config.yaml
head_dim: 32
activation: "silu"
attn_scale: 0.177
bias: "qkv"
init: "normal"
beta1: 0.95
beta2: 0.99
weight_decay: 0.12
lr_head: 0.00943
decay_shape: "linear"
final_lr_fraction: 0.0
seq_len: 256
train_tokens: 101000000
Each number is 128 + 24 x the weight over its row's rms, rounded and kept within 0 to 255. Layers, rows and columns count from 0. The size above them is the row's rms in percent of the matrix's.

# layer 9 attention value, 64x128, rms 0.14, rows 47-63, columns 64-127
size [100 111 113  96 105 110 100 111 110 117  95 107 107 111 107 110 104]
[[102 145 127 144 106 117 111 106 160 141  93 190 133 104 116 127 142  77 174 128 131  68 139 110 128 138  97 110 112 140  97 140 128  93 129 140  99 136 102 113  87 123 120 137 125 122 125 111 185 102 108 100 121 138 131 123 120 104 106  78  96  98 145 127]
 [128 109  96 118 167 147 157 118 145 114 148 122 107 166 131 159 133 120 128 138 121 134 126 119 112 137 161 166 145 151 171 139 121 169 169 171 183 132 122 137 155 189 155 156 169 130 102 118 140 140 104 102 127 137 127 102 123 185 120 129 131 128 118 134]
 [142 109 106 100  89 125 163 170 119 142  97  92 139 156 135 114 141 107 137 110 129 160 142 129  92 154 112 111 118 128 118 113 104 105 100 102 158  96 150  88 138 176  99 118 113 106  98 187 161 136 103 142  70 150  99 117 158 148 124 146 119 104 104 147]
 [170 107 102 119 108 127 112 116 141 136 142 120 110 191 128  89 146  79 148 160 111 162 113 133 115 131 184 149 122 126 125 138 117 129  98 144 113 148 113 130 125 154  93 135 132 103 127  56 148 154 150 136 162  94 154 145 136  62 139 104 127 107 116 124]
 [119 123 145 133  94 118 144 149 195 161  87 162 165 131 132 135  91 135 101 126 134 162  65 115 161 119  85 140 132 130 145 128  93 135  96 139 122  90 112  98 128 138 121 131 141 128 109 106 114 130 142 149 149 120 110  89 143 114  60  83 122 159 114  97]
 [139 141 144 118 103  99 158 145 114  99 144 116 135 162 106 119 154  97 146 143 143 151 114  95 133 128 109 100 124 154 124 143 148 133  66 143 123 165 120 132  89  82 130 138 131 161  90 142 169 130 127 113  81 135 113 104 102 125 138 112 154  90 105 141]
 [108 112 106 130 118 149 152 102 117 137 146 167 161  93  83 102 128  91 126  95 138 127 137 133 138  88  83 125 148  87  99 180 110 141 149 109 159 115 143 104 131 130 162 113 127 134 107 109 151 115 125 103 152 130 114 143 118 115 120 133 129 177 176  91]
 [126 121 100 145 130 126 110 132 118 109 132 124 100 132 118 118 105 108 129 144  76 116 171 133 159 147 170 160  96 165 122 134 125 144 150 125 112 152 159 120  85 122  74 114 167 168 118 162  95 103 109 122 124 100 129 152 118 168 132 117 128 129 125 144]
 [148 120  80 109 138 172 105 122 113 151 193  81 125 122 142 141 174 116  79 147 116 134 138 103 145 149 131 123  86 127 160 159 119 135 145 127 146 116 136 133 160 145 142 108 103 117 154  98 117 160 116 141 170 102 105 158 129 110 125 113 109 150 152 140]
 [165 141 140  73 143 137 167 128 128 131  97 145 136  95 117  97 158 111 107  98  93 155 163 138 113 123 135 127 119  73 134 102 107 164 110 102 143  90 124 118  98 132 129 125 100 141  91 113 110 102 114 154 102 165 106 121 115 130 139 107 160 136 109 128]
 [161 117 130 112 187 167 112 128  90 161 158 152 124  85 104  80  94 108 174 144  99 111 161  95 127 172 149 153 144 103 188 122 109 136  88 143  98  96 122 120 142  98 131 168 121 111 110 142 145 155 116 109 135 132 141 146 150 105 157 137 127 116 119 116]
 [146 108 120 130 105 132 136 148 116 112 129 144 109  86 103 140 119 141 147 143 121 170 127 125 109 106  98 172  92 126 139 141 105 118 151 136 143  93  97 117 105 152  93 142 110 142  89 137 111 131 142 145 126 159  63 182 165 135 105 142 130 171 117 152]
 [113 125  95 137 107 110 114 113 124  66 126 182 153 180 134 131 168 106 109 134 142 164 101  91 112 117 104 124 147 139 184 141 124  90  91 123 127 106 143 161 152 120 156  98 161 123 116 102 168 112 144 123 112 131 144 102 142 143 141 134 105  89 143 146]
 [151 136  71  71 156 178  95 145 108 119 143 139 104  73 114 158 100 148 114 121 134 113 111 103 165 110 122 112 169 129 159 133 152 123 124 150 136 147 136 124 121 118 114 152 113 126 120 133 160  88 135 121 163 127 108 107 182 104 104 108 127 140 150 146]
 [155 172 144 111 165 125 152  94 104  99 120 118 108 158 135 152 104 168 125 153 119 108 156 126  79 139 164 103 159 167 160 137 137 128 141 126 159 165 108 106 143 129 133 144 162 143 162 134 145 165 138 123 119 150 105 111 126 116 122 160 133 151  90 140]
 [188 156 127 135 107 133 139 124 114 113 152 150 162 126 126 164 122 139 140 151 148 126 142 119 121  92 138 123 130 150  68 148 161 115 136 116 153 133 110 141 148 180 127 174  84  91 118 129 135 109  99  88 180  94 161 114 120 137  95 128 152 103 136 143]
 [103 164 140 144 147 100 143 156 120 108 158 161 125  96 128 139 103 148 101 137  86 178 154 137 160 163 119 151 156 126 176 108 113 147 157  89 125 152 134 138 125 106 147 143  91 127 131 123 165 124 145  95 103 131 153 112 138 110 132 158 142 125 141 126]]
# layer 9 attention output (transposed), 128x128, rms 0.129, rows 79-94,111-126, columns 64-127
size [100 110 104 101 105  98 102 115 102 103 104 105 107 106 113 100  98  97 109  86  99  99 101  87 102 108  94  98  95 102  84 106]
[[136  69 151 140 178  81 125 128  83 135 117  96 151 144 189 119 128 115 144 155 146 139 136 152 113 104 125 130 111 156 131 135 123 137 124 108 159 121 123 128 124 102 138 136 132 146 153 190 126 119 104 116 143 108  96 138 117 136  85 162  99 109 162 145]
 [172 139 131 134 116 153 138 134 145 124 121 122 110 124 108 131 123 119 149 154 136  91 120 126 173  71 124 106 148 134  72 111 101 130 108 142 167 107 135 136 110  94  97 120  87 166 123 153 139 132 165 148 126 139 129 118 121 125 116  78 141 122  99 131]
 [156 164 167 106  92 133 122  82 129 142 124 137  97 139  84 175 134 113 173 116 140 126 111 135 160 111 150 155 121 108  70  74 135 135 136 114 140 124 145 133 123 132 158 136 146 133 139 125  96 140 144 127 131 133 142 168 124 153 159  75 161 143 131 170]
 [119 143 100 146 110 120 136 163 118 142 121 131 161 106 137 128 125 148 151 145 118 148 142 120  97 168 159 133 136 150 105 168 109  91 114 142 120 149 137 144 137 111 161 119 118 168 126 103 163 155 135 120 155 145  92 149 145 133 111 116 158 182 150 126]
 [133 171 150 149 178 152 150 154 144  94 107 108 124 160 159 113 142 123 118 121 126 113 122  87  93 122 154 147 123  97 120 171 137 124 131  90 130 117  90 148 114 134 112 116 116 115 117 153 114 124  85 115 157 110 130  83 122 128 136 127 122 163 128 168]
 [124 103 149 143 118 150 109 138 142  98 113 106 124 139 143 144 126 133 142 130 133 128 160 148  83 114 114 114 168 110 106 164  72 140 152 154 151 129 146  90 115 117 126 173 167  75 111 144 118 114 121 124 142 152 139 120 161 118 142  91 178 162 130 156]
 [ 97 155 147 114 100 125 126 148 167  89 147 144 102 139 107 109 110 129 145 133  75 184 115 140 145 143 126 136 114 120 159 119 126 159 114  99 114 112  86 158 143 108 116 113 106 120 131 146 119 118 124 126 105 123 143  95 103 163 115 196  82 133 146 117]
 [102 133 148 121  99 141 132 160  79 104 122 135 174 111 116 129  94 154 121 120 128 185 118  80 119 120 118 121 124 117 145 129 115  97 145 146 220 148 119 145 114 146 155 105 166  80 162 137 110 112 107 143 109 173 133 160 113  83 103 118 115 147 115 175]
 [146 143 118 134 100 137 139 156 165 133 145 123 147 149 102 135 102 109 120 160 133 117 167 119 120 172 116 159 130  95  92 130 180 119 140  93 134 109  70 147 124 128 104 173 101 131 145  86 115 131 135 164 149 119 114 192 117 166 171 149 183 145 126 137]
 [129 106 107 174 112 105  70 163  98 159 130 167 131 150 153 122 134  94 136 103  97 160 157 113 103 136 106 158 138 128 134 126 139 150  88 151 131 121 117 110 118 114 118 122 131 112 129 154 129 113 145 166 150  96 118 151 106 152 143 116  90 158 118 102]
 [115 122 116 138 152 134 124 141 113  92 125 137 144 170 144 103 106 116 102 142 137 133 107  94 137 169 109 125 115 184  84 129 159  97 129 131 124 123  79  94 137 123 141 111 106 144  99 104 149 107 110  93 129 125 123 156 121 128  95  86 150 152 118 144]
 [122 112 124  97  95 142 133 148 140 122 128  96 176 169 142 114 104 150 168  88 138 129 159 110 141 167 130 162 125 131  88  93 142 138 126 145  96 131 106 130  94 117 189 172 101 100 134 139  96 146 122  92 107 165 128  97 115 118 141 141 133  98 132 164]
 [138 120 153 113 124 175 144 104 128 154  97 141 118 139 120 124 117 141 133 138 137 124 136 155 181 156 191 121 144 121 137 154 119 136  80 128  82 151 127 172 114  97  84 114  98 123 150 146 130 132 112 164  94 129 107 141 190  80 142 133  86 130 115 140]
 [126 179 129 124 150 104 122 175 169 126 146 160 115 188 141 125 117 129 137 122 154 117  87 143  96 128 121 160 145 117 144 132 120 165 188 134 132 121 159 116 137 126 139 114 158 154 148  93 126 102 106 145 152 132  85 121 121 170 147 129 116  95 113 170]
 [111 157 160 167 118 114 109 105 138 163 134  96 131 126 108 125 139 109 148 160  94 112 130 139  87  91 114  81 145 124 124  92 118 110 126 148 135 115 140 147  97  98 120  72  88  98  98 130  74  96 120 103 127 142 165 141 118 136  77 111 158 139 109 111]
 [106 152 116 112 147 109 141 132 115 173 186 104 126 136 104 153 147 125 127 159 118 137 104 156  89 116 125 128  91  96 111 146 111 147 120 104 110 183 117 143 121 104 121 125 119 137 138 146 155  71 125 127 125 117 114 101 143 136 117 148 113 139 146 125]
 [ 99 145  90  82 175  81 123 120 137 102 170  85 105 136  92 112  88 165 104 104 150 117 103 158 139 151 109 151 114 117 134 125 139 127 147 132 147 146 108 157 106 137 125 131 101 113 107  85 138 143 114 107 125 163 153 140 184 179 154 137 155 124 142 129]
 [105 118 149 104 126 120  83 145 165 148 122 116  84 111 109 139 105 141 126  90 142 155 152 144 132 123 129 140 126 135  99 177 120  92  95 149 175 126 152 179 113 126 141 136 133 152 121 155 132 133 119 114 144 119  89 114 117 113 125 158  85 112 154 164]
 [104  90 118 106 150 160 157 144  98 107 170 137 163 124 140 116 122 145 121 158  96  95  90 114 108 108 109 107 147 139 135 138 131 124 148 112 190 144  98 114 159 105 117 132 139 128 185 115 102 133 148 121 135 114 151 102  66 101 115 111 137 129 142 129]
 [141  72 179 117 122 155 145 151 147  97 120 126 118 138  81 118 117 174 131 122 139 114 158 150 157  93 114  86 122 139 148 101 163 136 151  87 128 140 134 125 135 136 136 149 111 127 105 122 121 105 111 100 148 130 162 161 113 123 147 118 147  93  97 143]
 [127 106 126 136 123 129 114  82 104 135 166 120 111 115 130 152 122 111 112 108 152 104 147 139  94 116 121 104 122 136 117  94 149 176 163 143 152 165 124 124 124  87 111 101 133 109 100 112 111 109 151 122 114 130 147 132  78 136 141 119 102  82 144 134]
 [130 162  89 124 160 124 156  81 136 135 137 170 130 138 147 170 117 142  97 119  85 132 132 115 115 110 133 191 130  98 134 132 173 152 146 116  99  88 132 154 181 136 163  98 155 145 127 100 120 120 115 122 115 160 129 171 119 125 108 140 126 148 124  91]
 [121  78 127 133 149 136  75 152 135 117 131  94 128 146 135 116 132 138 100  83 158 155  97 151 142 144 109  99 142 119 114 118 145  97 153 129 152 149 167 109 113 151 120 160 160 137 163 136 130 160 152 124 129 162 146  92 153 100 131 123 122 164 134 142]
 [144 116  88 131 129 145 135 151 150 139 125 121 133 118 122 124 137 109 144 105 170  95 152 164 122 122 133 155 136 144  94 130 135 160 126 127 135 105 150 152 140 146 132 102 114 186  98 143 158 113 121 135 124 163 145  92 153 128 171 113  87 125 137 118]
 [137 120 103 154 132 111 148 111 104 132  87 129 134 104 129 126 107 158 117 123 166 166 131 130 156 139 158 120 138 144 117 125 127 130  77 133 128 128 138 148 108 118 148 120 119 103 137 161 160 104 118 120 147 165 148 130 134  91 151  86  92 104 140 128]
 [107  69 168 124 126 147 117  91 114 103 157 137 118 105 142 123 139 167 125 155 136 132 117 129 143 147 137 120 149 166 110 110 128 165 205 135 150 127 115 118 146 123 150 120 132 125 146 161 118 175 158 140 114  60 156 120 124 111 118 149 140 143  78 148]
 [108 154 111 120 142 128  98 147 148 178  92 123 129  73 115 128 115 131 156 117 125 120 116 157 128 114 145 116 106 107 120 146 106 123 139 165  65 140 139 131 104 120 155 156 121 122 167 172 143 141 151  89 134 122 118 126 131 143  96 118 113  84 131 151]
 [150 115 128 142 181 100 110 138 130 133 127 160 114 132 143 140 165 113 117 111 163 130 117 142 167  97 112 110 103 134 104 153  89  77 115  78 149 142 131 141 147 122 104 105 151 144 145 134 134 135 160 137 133 100 150 139 110 147  82 131 102 154 123 123]
 [112 120 184 151 127 104 121 127 175 140 132 148 129 136 107 133 130 132 149  74  92 139 146 116 125 159 112 126 109 135  97 136 170 119 132 148  91 158 119 114 163 134 208 152 144 148 130  82 126 112 138 144 139 168 127 140  65 106 129 118 149 112 131 136]
 [147 129 100 182 118 114 122  95 139 154 106 108  84 107 115 120 118  82 101 133 132 141 145 125 111 103 139 135 124 140 137 121 115 104 149 156  91 138 135 165  86 101 131 165 118 101 103 170 177 154 148 140 145 111 125 112 169 146  75 110 147  97 123 117]
 [121  96  99 111 138 150 132 153 171 124 105 132 115 139 106 119 140 152 128 126 126 131 153 143 144 125 138 168 164 110 129  85 110 120 174 130 101 121 123 147 143 127 169 166 114  84  98 113 185 147 120 164 167 130 107 119 123 122 149  92 142 102 117 138]
 [150 115 149 116 136  65 128 116 175 115 107 160 113  91 154  88 113  90 138 123 159 102 149 113 158 112 190 150 166 188 163  98 105  71  83 137 140 115 132 124 135 117 166 112 138 137 108 133  97 154 145 112 119 116 138  99 134 145 128 104 119  93 111 115]]